Weights of a small GPT-style language model, trained from scratch on English Wikipedia.
Architecture: learned positions, biases.
Training: a variant of Muon for these matrices, 82M tokens, 5016 steps.
Each number is 128 + 32 x the weight over its row's rms, rounded and kept within 0 to 255. Layers, rows and columns count from 0. The size above them is the row's rms in percent of the matrix's.

# layer 5 attention query, 64x64, rms 0.318, rows 0-24, columns 0-63
size [ 66  88 119  95 101 107  80  78  79  82  88  80  92  82  82  91 102  89  85  94  94  89  86  99  80]
[[141 133 103 124 165 101 108 136 115 166 116  58 105 166 134  69 118 160  92  90  81 178 104 180 167 126  96 120 153 181 152  64 156 164 159 139  64 133 121 116 149  90 120 122 108 121 128 103  94 104 125 162 128 155 170 136 134 168 125 147 218 125 102 100]
 [184 127 114 130 112 103 130 104 187 120 147  72 144 154 144 115 158 106  80  87  98 136 106 131 100 139 170 171  38 151  89 129 117  78  70 157 133 121 132 136 117 158 136 122 183 128 127 175 185 186 144 107 126  91  90 119 200 169 124 120 132 115 109 125]
 [163 156  79 153 112 115 125  84 128 151 132 170 151 149 129 184 107  89  74 111 121 137 124  66 201 128 142  89 160 189 149  92 132  85  66  85 177  83  97 113 134 154 144 113 142 163 145 148 113 123 156 119 108 116 126 141 147 153  97  52 128 171 162 138]
 [134 101 210 176 122 164  87 131 120 130 126 126 112  81  93 117 132 127 109 102 136 138 146 157 193 108 114 132 162 100 151 146  76 173 168 109 125  95 126 152 136  73 137  84 208  53 171 128 165 148  59 109 124 135 161 169 112 139 106 130 133 127 127  97]
 [ 99 100  68  82 104 105 182 160 112  81 132 107 135 137 141 206 158 148 108  86 150 135 135  92 143 124 122 156 129 145  97 143 156 100  51 134 174 127 111 116 127 129 113 131 143 154  76  95 110 147 217 183 153 113 172 114 125 174 137  97 126  83 155 107]
 [141 160  87 170 170  77 164  93 151 107 165 142 144  57 141 119 118 181 123 135 111 155 145 125 177 127 195  76 133 143 117 113 102 103  63  81 183  94 114 211 109 159  99 135 129  78 125  84 153 126 173 138  97 131 148 123 139 117 113 120 139 106 151 118]
 [ 55 138 190 125 153 129 165 172 136 128 120 165 115 108 102  89 205 139 189  69 137 170 125  75 117 166 150 124 119  99 138 128 159 156 164 152 107 107  68 112 127  74 109 125 133 114 115 110 143 156  97  80  70 129  89 132 128 134 168 174  97 145 114 110]
 [ 83 150 123 106  98 113 133  98 118 165 131 125  89 164 143 169 164  91  95 139 175 115  82 165 120 114  93 164 162  98 119  86 150 129 106 142 134 160  65  91 107  82 154 140 151 191 154 133  68 165 128 162  97 110 138 130 123 117 216  67 178 137 130 136]
 [135 122  93  82 116 110 146 103 101 149 151 154 173 144 164 131 147 124  87 114 119  62  67 155 176 117 155 103 214 163 112 114 120 119 138 151  93  88 120 122 146 110  88 123 149  86  89  70 127  64 145 146 137 173 149 122 144 179 189 168 151 105 100 108]
 [154  85 117 144  43 140 146 142  74 170  96 118  83 140  83 164 136 130 120 129 116 132 128  80 112 133 110 136 149 157  71 118 149 133 188 152 131 149 127 102 112 117 157 185 163 142  89 165 127 128 212  99 155 120  84  98  81 123 136 126  72 170 143 174]
 [135 116 175 140 138 139  91 190 173  89 144 107  83 101 148 150 147  89 158 138 127 118 117  75  58 107 142  72 107  45 107 177 136  91  89 156 121 162 183 119 118 116 162 146 134 180 143 136 123 105 128 155 165 145 168 156 105 111  99 163 140 163  76 123]
 [169 149  96 161 103 113 179 109 123 137 150 119 143  79  95 144 149  34 133 125 149 143 125 115 115 103  91 101 164 140 144 136 106 105  92 135 153  55 171 117 123 115 144  62 122 176 192 129 125 198  86 138 101 153 155 115  91 144 133 116 161 165 135 185]
 [ 94  92 142 101 105 142 126 172 111 202 136 159 135 120 180  70 126 141 143  97 172 106 171 155 150  72 170  76 185 122 116 128 118 138  80 141 145 152 193 155 153  63 113 128 110 154  81  84  70 161 111 114 123 124 137 114  92 113 126 137 169 157 126 101]
 [127 141 121  73 145 158 150 159  95 136 105 143 180 134 167 109  93 107  82 140 116 146 127 138 119 121  92  80 127 129 141 181  73  69 119 151 159 160 109  97 180 136 144 156 111 146  50 176 113 150 137  99 163  67  97 184 131 144 194 116  89 125 100 160]
 [145 128 157 113  87 133 206 137 122  97 168 125 184 189 135 155  96 130 137 124 170 113 130 127  99 141 127 125 141 103 109 110 125  74  68 127  97  97 119 151 133 211 121 126  88 158 157  73 151  71 112 123 157 125 157 110 108  83 111 168 137 193  79  97]
 [101 195  69 105 156  64 157 144 144 139 165 103 125 126  97 155 189 109 108 144 112 145 148 101 145 117 115 157 142 151 142 109 162  87 147 167 125 146 158  84 124 112 129 195 122 107 108 182 132 146 125  63 114 209  91 137 116  55  96 131 123 105 102 118]
 [137 169 153 127 143 113 135 158  90 163  52  76 123 134 102 153 119 128 141 144  88  90 160 118 106 152 117 173  56 148 132 195  72 121 114 138  76 166 162 142 134  96 130 107  58 143 117 162  89 121  91 164 144 156 126 159 157 165 146  95 161  98  81 108]
 [113 124  71  95 146 143 100  85 116 120 161  87 139 161  85 110 148  79 206 139 152 152  93  99 125 107 123 111  96 121 163 142 116 121  75 132 136 119 159 148 169 172 134 197 151 133 100 168  94  55 135 105 144 113  80  95 125 188 183 126 131 111  92 157]
 [235 142  84 145 135 157  76  83 158  95 110 121 168 115 119  73 164 125 109  81 164 140 120 171 128 138 104 112 101 178 168  90 114  89 102 102 132 117 177 118 137 141 107 151 122 173 122 122  91  92 192 167 141 133  93 144 124 131 178 104 124 159 153 104]
 [143 133 138 149 129 143 130 104  50 111 128 113 167 167 169  92 141  79 117 144 155 151 164 146 104 125 154 132 109 153 118 146 129 102 172 131 142 172  87 105 121 128  44 154 153 145 149 105 179  68 148 166 113 131  50 168  82  60 163 114 139  94 149 150]
 [137 110 147 133  74 103  86 172 176  86 117 152 129 126  47  91 114 116 130 136 159 110 128 160 110  88 120 136 135 109 145 159 164 157 137 192 130 206 158 124 101 106  91 145 154 122  72 145 102 150 128  93 156  50 165 128 130 176 114 164  74 101 129 132]
 [151 163 125 110 203 138 109 166  78 122 111 137  43 143  97  92 130 134 138 147 139  85 138 115 146 112  68 109 164 127 130 127 139 147 154 153 134 184 114  72 150 125 155 100 120 161 131 148 103  95 143 148 187 160 111 171 135 183  81 147  53 101  87 111]
 [123 102 139 168 199 108 123 128 128 150  81 102 131 134 130 147 137  47 159 162 149  85 169 183  93 151  72 161 105 108  93 123 152 119 123 161 126 156 145 155 117 138 138 115 125 119  82 184 137 107 108  62 184 129 136  86  60 110 166 158 142 131  79 149]
 [162  83  93  98 105 173 175 150  85 102 191 137  81 119  77 181 128 113 134  73 109 133 127  95  81 135  92 119 140 138 163  93 126 195 111 136 176 134 100 129 119 152 100 173 133 171  96  60 106 157 112 128  92 151 145 145 114 158 164 188 128 111 141 141]
 [169 138 121 112 111 152 165  66  93 149 113  54 154  79 186 153 171 111 105 158 133  71  77 100 158 111 131 121  96 138  79 159 137  85 124 121 149 121 169  67 144 136 123 173 114 135  96 115 137 105 157 113 161 147 202 152  72 139 152 149 142 143  95 131]]
# layer 5 attention key, 64x64, rms 0.303, rows 0-23, columns 0-63
size [ 72  91 121 116 104 110  77  83  93  90  78  84 100  85  93 104 101  97  83 101 100 116  99 104]
[[100 160 125  58 186 130  67 125 127 137 147 102  71 158 151 120 167  76 130 113 147 136 153 149 163 143 103 142 133  81 195  62 149 135 164 161 127 114  97 141  93 113 155 114 116 157 123 119 148 160  45 117  87 179 147 115 103 131 169 124 110 117 178 142]
 [114  97 105 132  98 162  84 159 244 140 122  69 126 125 111 181 170 101 136 176 160  53  84 122 121  84 173 125 108  99 124 116 118 152 103 113 114 163 129 133 113 142  83 124 183 112 181 145 143 122 140 122 138  97 157  81 132 107 133 157 107 163 120 138]
 [ 95 142 112 112  91 120 120  89 150 136 150 153 134 117  35 150 159 136  81 124 190 101 138 122 112  88 137 166 141 147 127 130 169 127 131 148 153 112 170  50 234 148 137 108 145 126 166 129 115  98 155 137 183 106 103 121 116 121  80 119 128  95 175 166]
 [169 153 177 104 123 155 119  72 139 147 169 181 106  69 150 187 100 141 125 123 107 152 117 149 179 164 125  77 136 105 102 139  93 163 161  84 152 116 107 129  60 114 105 100 153  80 132  87  99 182 112 161 119 138  87 184 122 134  91 174 151  98 147 120]
 [ 90 130 154 137  74 129 124 115 170  86 128  97 190  91 137 200 180  85  85 104 160 111 126 111  96 142 149 181  94 188 119 141  90 116  78 139 144 130 131 124 165 132 106 162 166 122  94 105  94 122 177 120 160 162 153  89 115 121 151 178 150  70 126  93]
 [120 103 114 155 109 107 164 101 137 132 144 109 192 115 100 141 117 163 107  66 172 133 115 175 137 113 174 143 133 166 125 143  93 139  68 148 166 111 141 144 206 151 100 161 104 109 178  90 137  88 132 188 138 145 138 136 101 103  70  66  72  86 132 153]
 [153 158 179 173 135 156 108 105  93  84 161 131  55 108 133 135 145 138 153 137 107 166 112 141 151  77  94 147  89  94 116 169  95 112 122 145 113 151  85 137  88 130 131 111 172 139  82  36  98 153 165 138  60 130 131 115 156 148 180 149 172 172 137 142]
 [ 90 138  90 190 118 155  97 166  96 112 115  88 161 170 110 107 146  98  79  60 143 136 100 153 113 114  71 150  69 104 105 124 100 123 126 194 110  99 118 192 183 137 150 176 113 141 164 164  88 180 153 103 148 121 136 112 151 141 156 117 169 101 120 110]
 [126 105 160  80 139 123  61  74 126 141  70 106  87 100 162 105 144 162 130 116 163 117 156 147 118 129  97 122 101 186 143 127 100 136  76 165 138 140 153 122 219 121 139 122 141 158 129 130 197 123 117 145 135 224 114  93 166 110 111  89 135 141 134  92]
 [ 87 110  48 130  62 124 148 128 107 148 128 170 113 129 147 127 115 141 169 171  98 130 117  87 118 113 140 146 146 102  78  91 154  65 167  85 156 151 157 167  80 131 179 120 145 106 109 150 102 154 202 121 170 116 115  83 133 113 142 126 178 114 147 193]
 [126 117 104 153 130 146 202 169 159  53  95  89 130 163 208 112 103 108 174 151 116 136 110  93  79 157 140  61 145 108  77 105 174 125 123  99  91 119 134 128  47 168 166 123 146 150 144 105  97  96 140 156 110 121 115 168 106 117 130 159 133 144 117 133]
 [150 162 106  93 119 104  64 178 142 166 132  93 125 160  72 188 161 140  83 135  88 130 113  95 113 136  90 126 145 179 120 206 105 140  98 169  80 156  89 100 169 111 130 110 161 200 130 141 131 124 100  99 108 162  98 137 105 164 143 161 140 111  92 153]
 [136 186 192  95 151 184 145 130  54 114 107 165 113 134 167 132 134 138  96 112 149 125 112 108 140 143  66 141 166 130 107 144  86  90 146 167 155 108 123 119 175 136  94 124  75 124  89  57 139  98 154 153 119 203 138  87 108  94 143 148 165 147 165 111]
 [ 80 145 120 179 125 144 123 146  59  94 124 153 153 130 133 106 113  87 138 113 149 164 179 142  89 116  75 135 112 103 106 111  98 116 106 137 139 188 174 151 191 131  63 107 125 115 105 118 142  92 157 197 205 133 129  98 176 130 133  98 114 193 133 132]
 [174 150 119 160  87 135 107 151 106 121 107  58 141 102 144 112 176 167 130 178 142  97 179 105 133  87 137  75 143 148 156 146 137 131 142  74 111  90 180  70 139  92 158 127 169 182 113 136 149 117 163  73  89 154 138 169 135 122 123 154 131  84  62  96]
 [148 125 142 114 135 130  88  87 127 111 129  56 131 109 100 211 124  80 115 157 101 161 137 159 129 170  96 167  54 128 147 182 127 154 157 115 126 146  60 119 145 200 146  77  78 130  85 128 177 134 159  81 124 168 153 145 120 122 115 136 121 142 114 148]
 [113 158 130 131 131 165 159 137 107 166 127  99 152 151 185 133  80  59 202 118 119 125 144 134 150 147  87 117 132 110 128 167 121 167  94  96  87 138 101 104  42  81 109 114  72 158 102 134 130 109 100 174 129 111 146 121 112 187 163 132 149 199 102 100]
 [143  75 223 137 115 140 126 102  95 125 140  90 109 127 108 123 108 104 119 101 153 186 173 137  96 116  87 122  96 167 166 152 145 123 166 139 127 187 154  85 129 223 155 141  82 129  97 130 158  97 145 100 106 138 135  80 118  97 105 169 174 141  93 122]
 [183 105 101 139 104  99  69 164 162 138 192 111  93 101 115 141 133 117 118  72 164 117 135 138 113 143 147 129 158 195 148 127 153 111 139 178 128 124 127  77 175 181 126 164 109 134  86 120  71 135 176 112 169 157  89  86 137 150 151 129 107  71 106  67]
 [198 123 157 207  71  63  80 123  89 142 148 144 145 116 135  82  86 106 183 150 136 153 160 135 118 151 151 118  70 131 101 150 153 122 187 146 118 106 114 134 127 152 104 195 134 105  96 152 138 121 127 160 129 133 115 109 100 129  88 152  45 127 105 118]
 [201 104 184 142 143 167 174 147 106  99  75 133 100 131 154 122 131  66 150 150 110 134  46 110 150 167 127  79 142 113 133 140 103 117  93  93 115 160 159 146 135 127 159  45 138  81 106 120  85 119 148 124 198 123 140  98 148 106 179 129 123 155 137 114]
 [126 110 129 104 222 124 127 101  60 127  98 139  85 118 139 115 127  74 117 125 159 139 118 135  81 164 135 126 135 124 149 116  99 139 178 118  70 182 125 117 119 131 102  98 131 116  56 131 128 184 184 127 193 142 103 130 158 196 143 108 121 188 111 112]
 [131 112  29 130 166 147 109 145 108 135 121 123 210 186 170 149  90 142 143 158  93 169 115 128 170 154 156 140 128 108  80 105 122 109 135 116 125 137 116 126  82 145 167 119  91  96 136 195 112 126  97 124 128  98 170 170 109 106 197 111 105 133  66 142]
 [173 102  77 139 156 116 153 161 136 112 165  92 153 145  97 121 141  80  98 149 157 149  65 158 113 127 119 161 110 177 133 134 149 109 133 122 117 164 187 206 110  85 131 141 106 120 117 123 103 139  67 127  53 177 133 118 139 174 135 160 118  47  98 137]]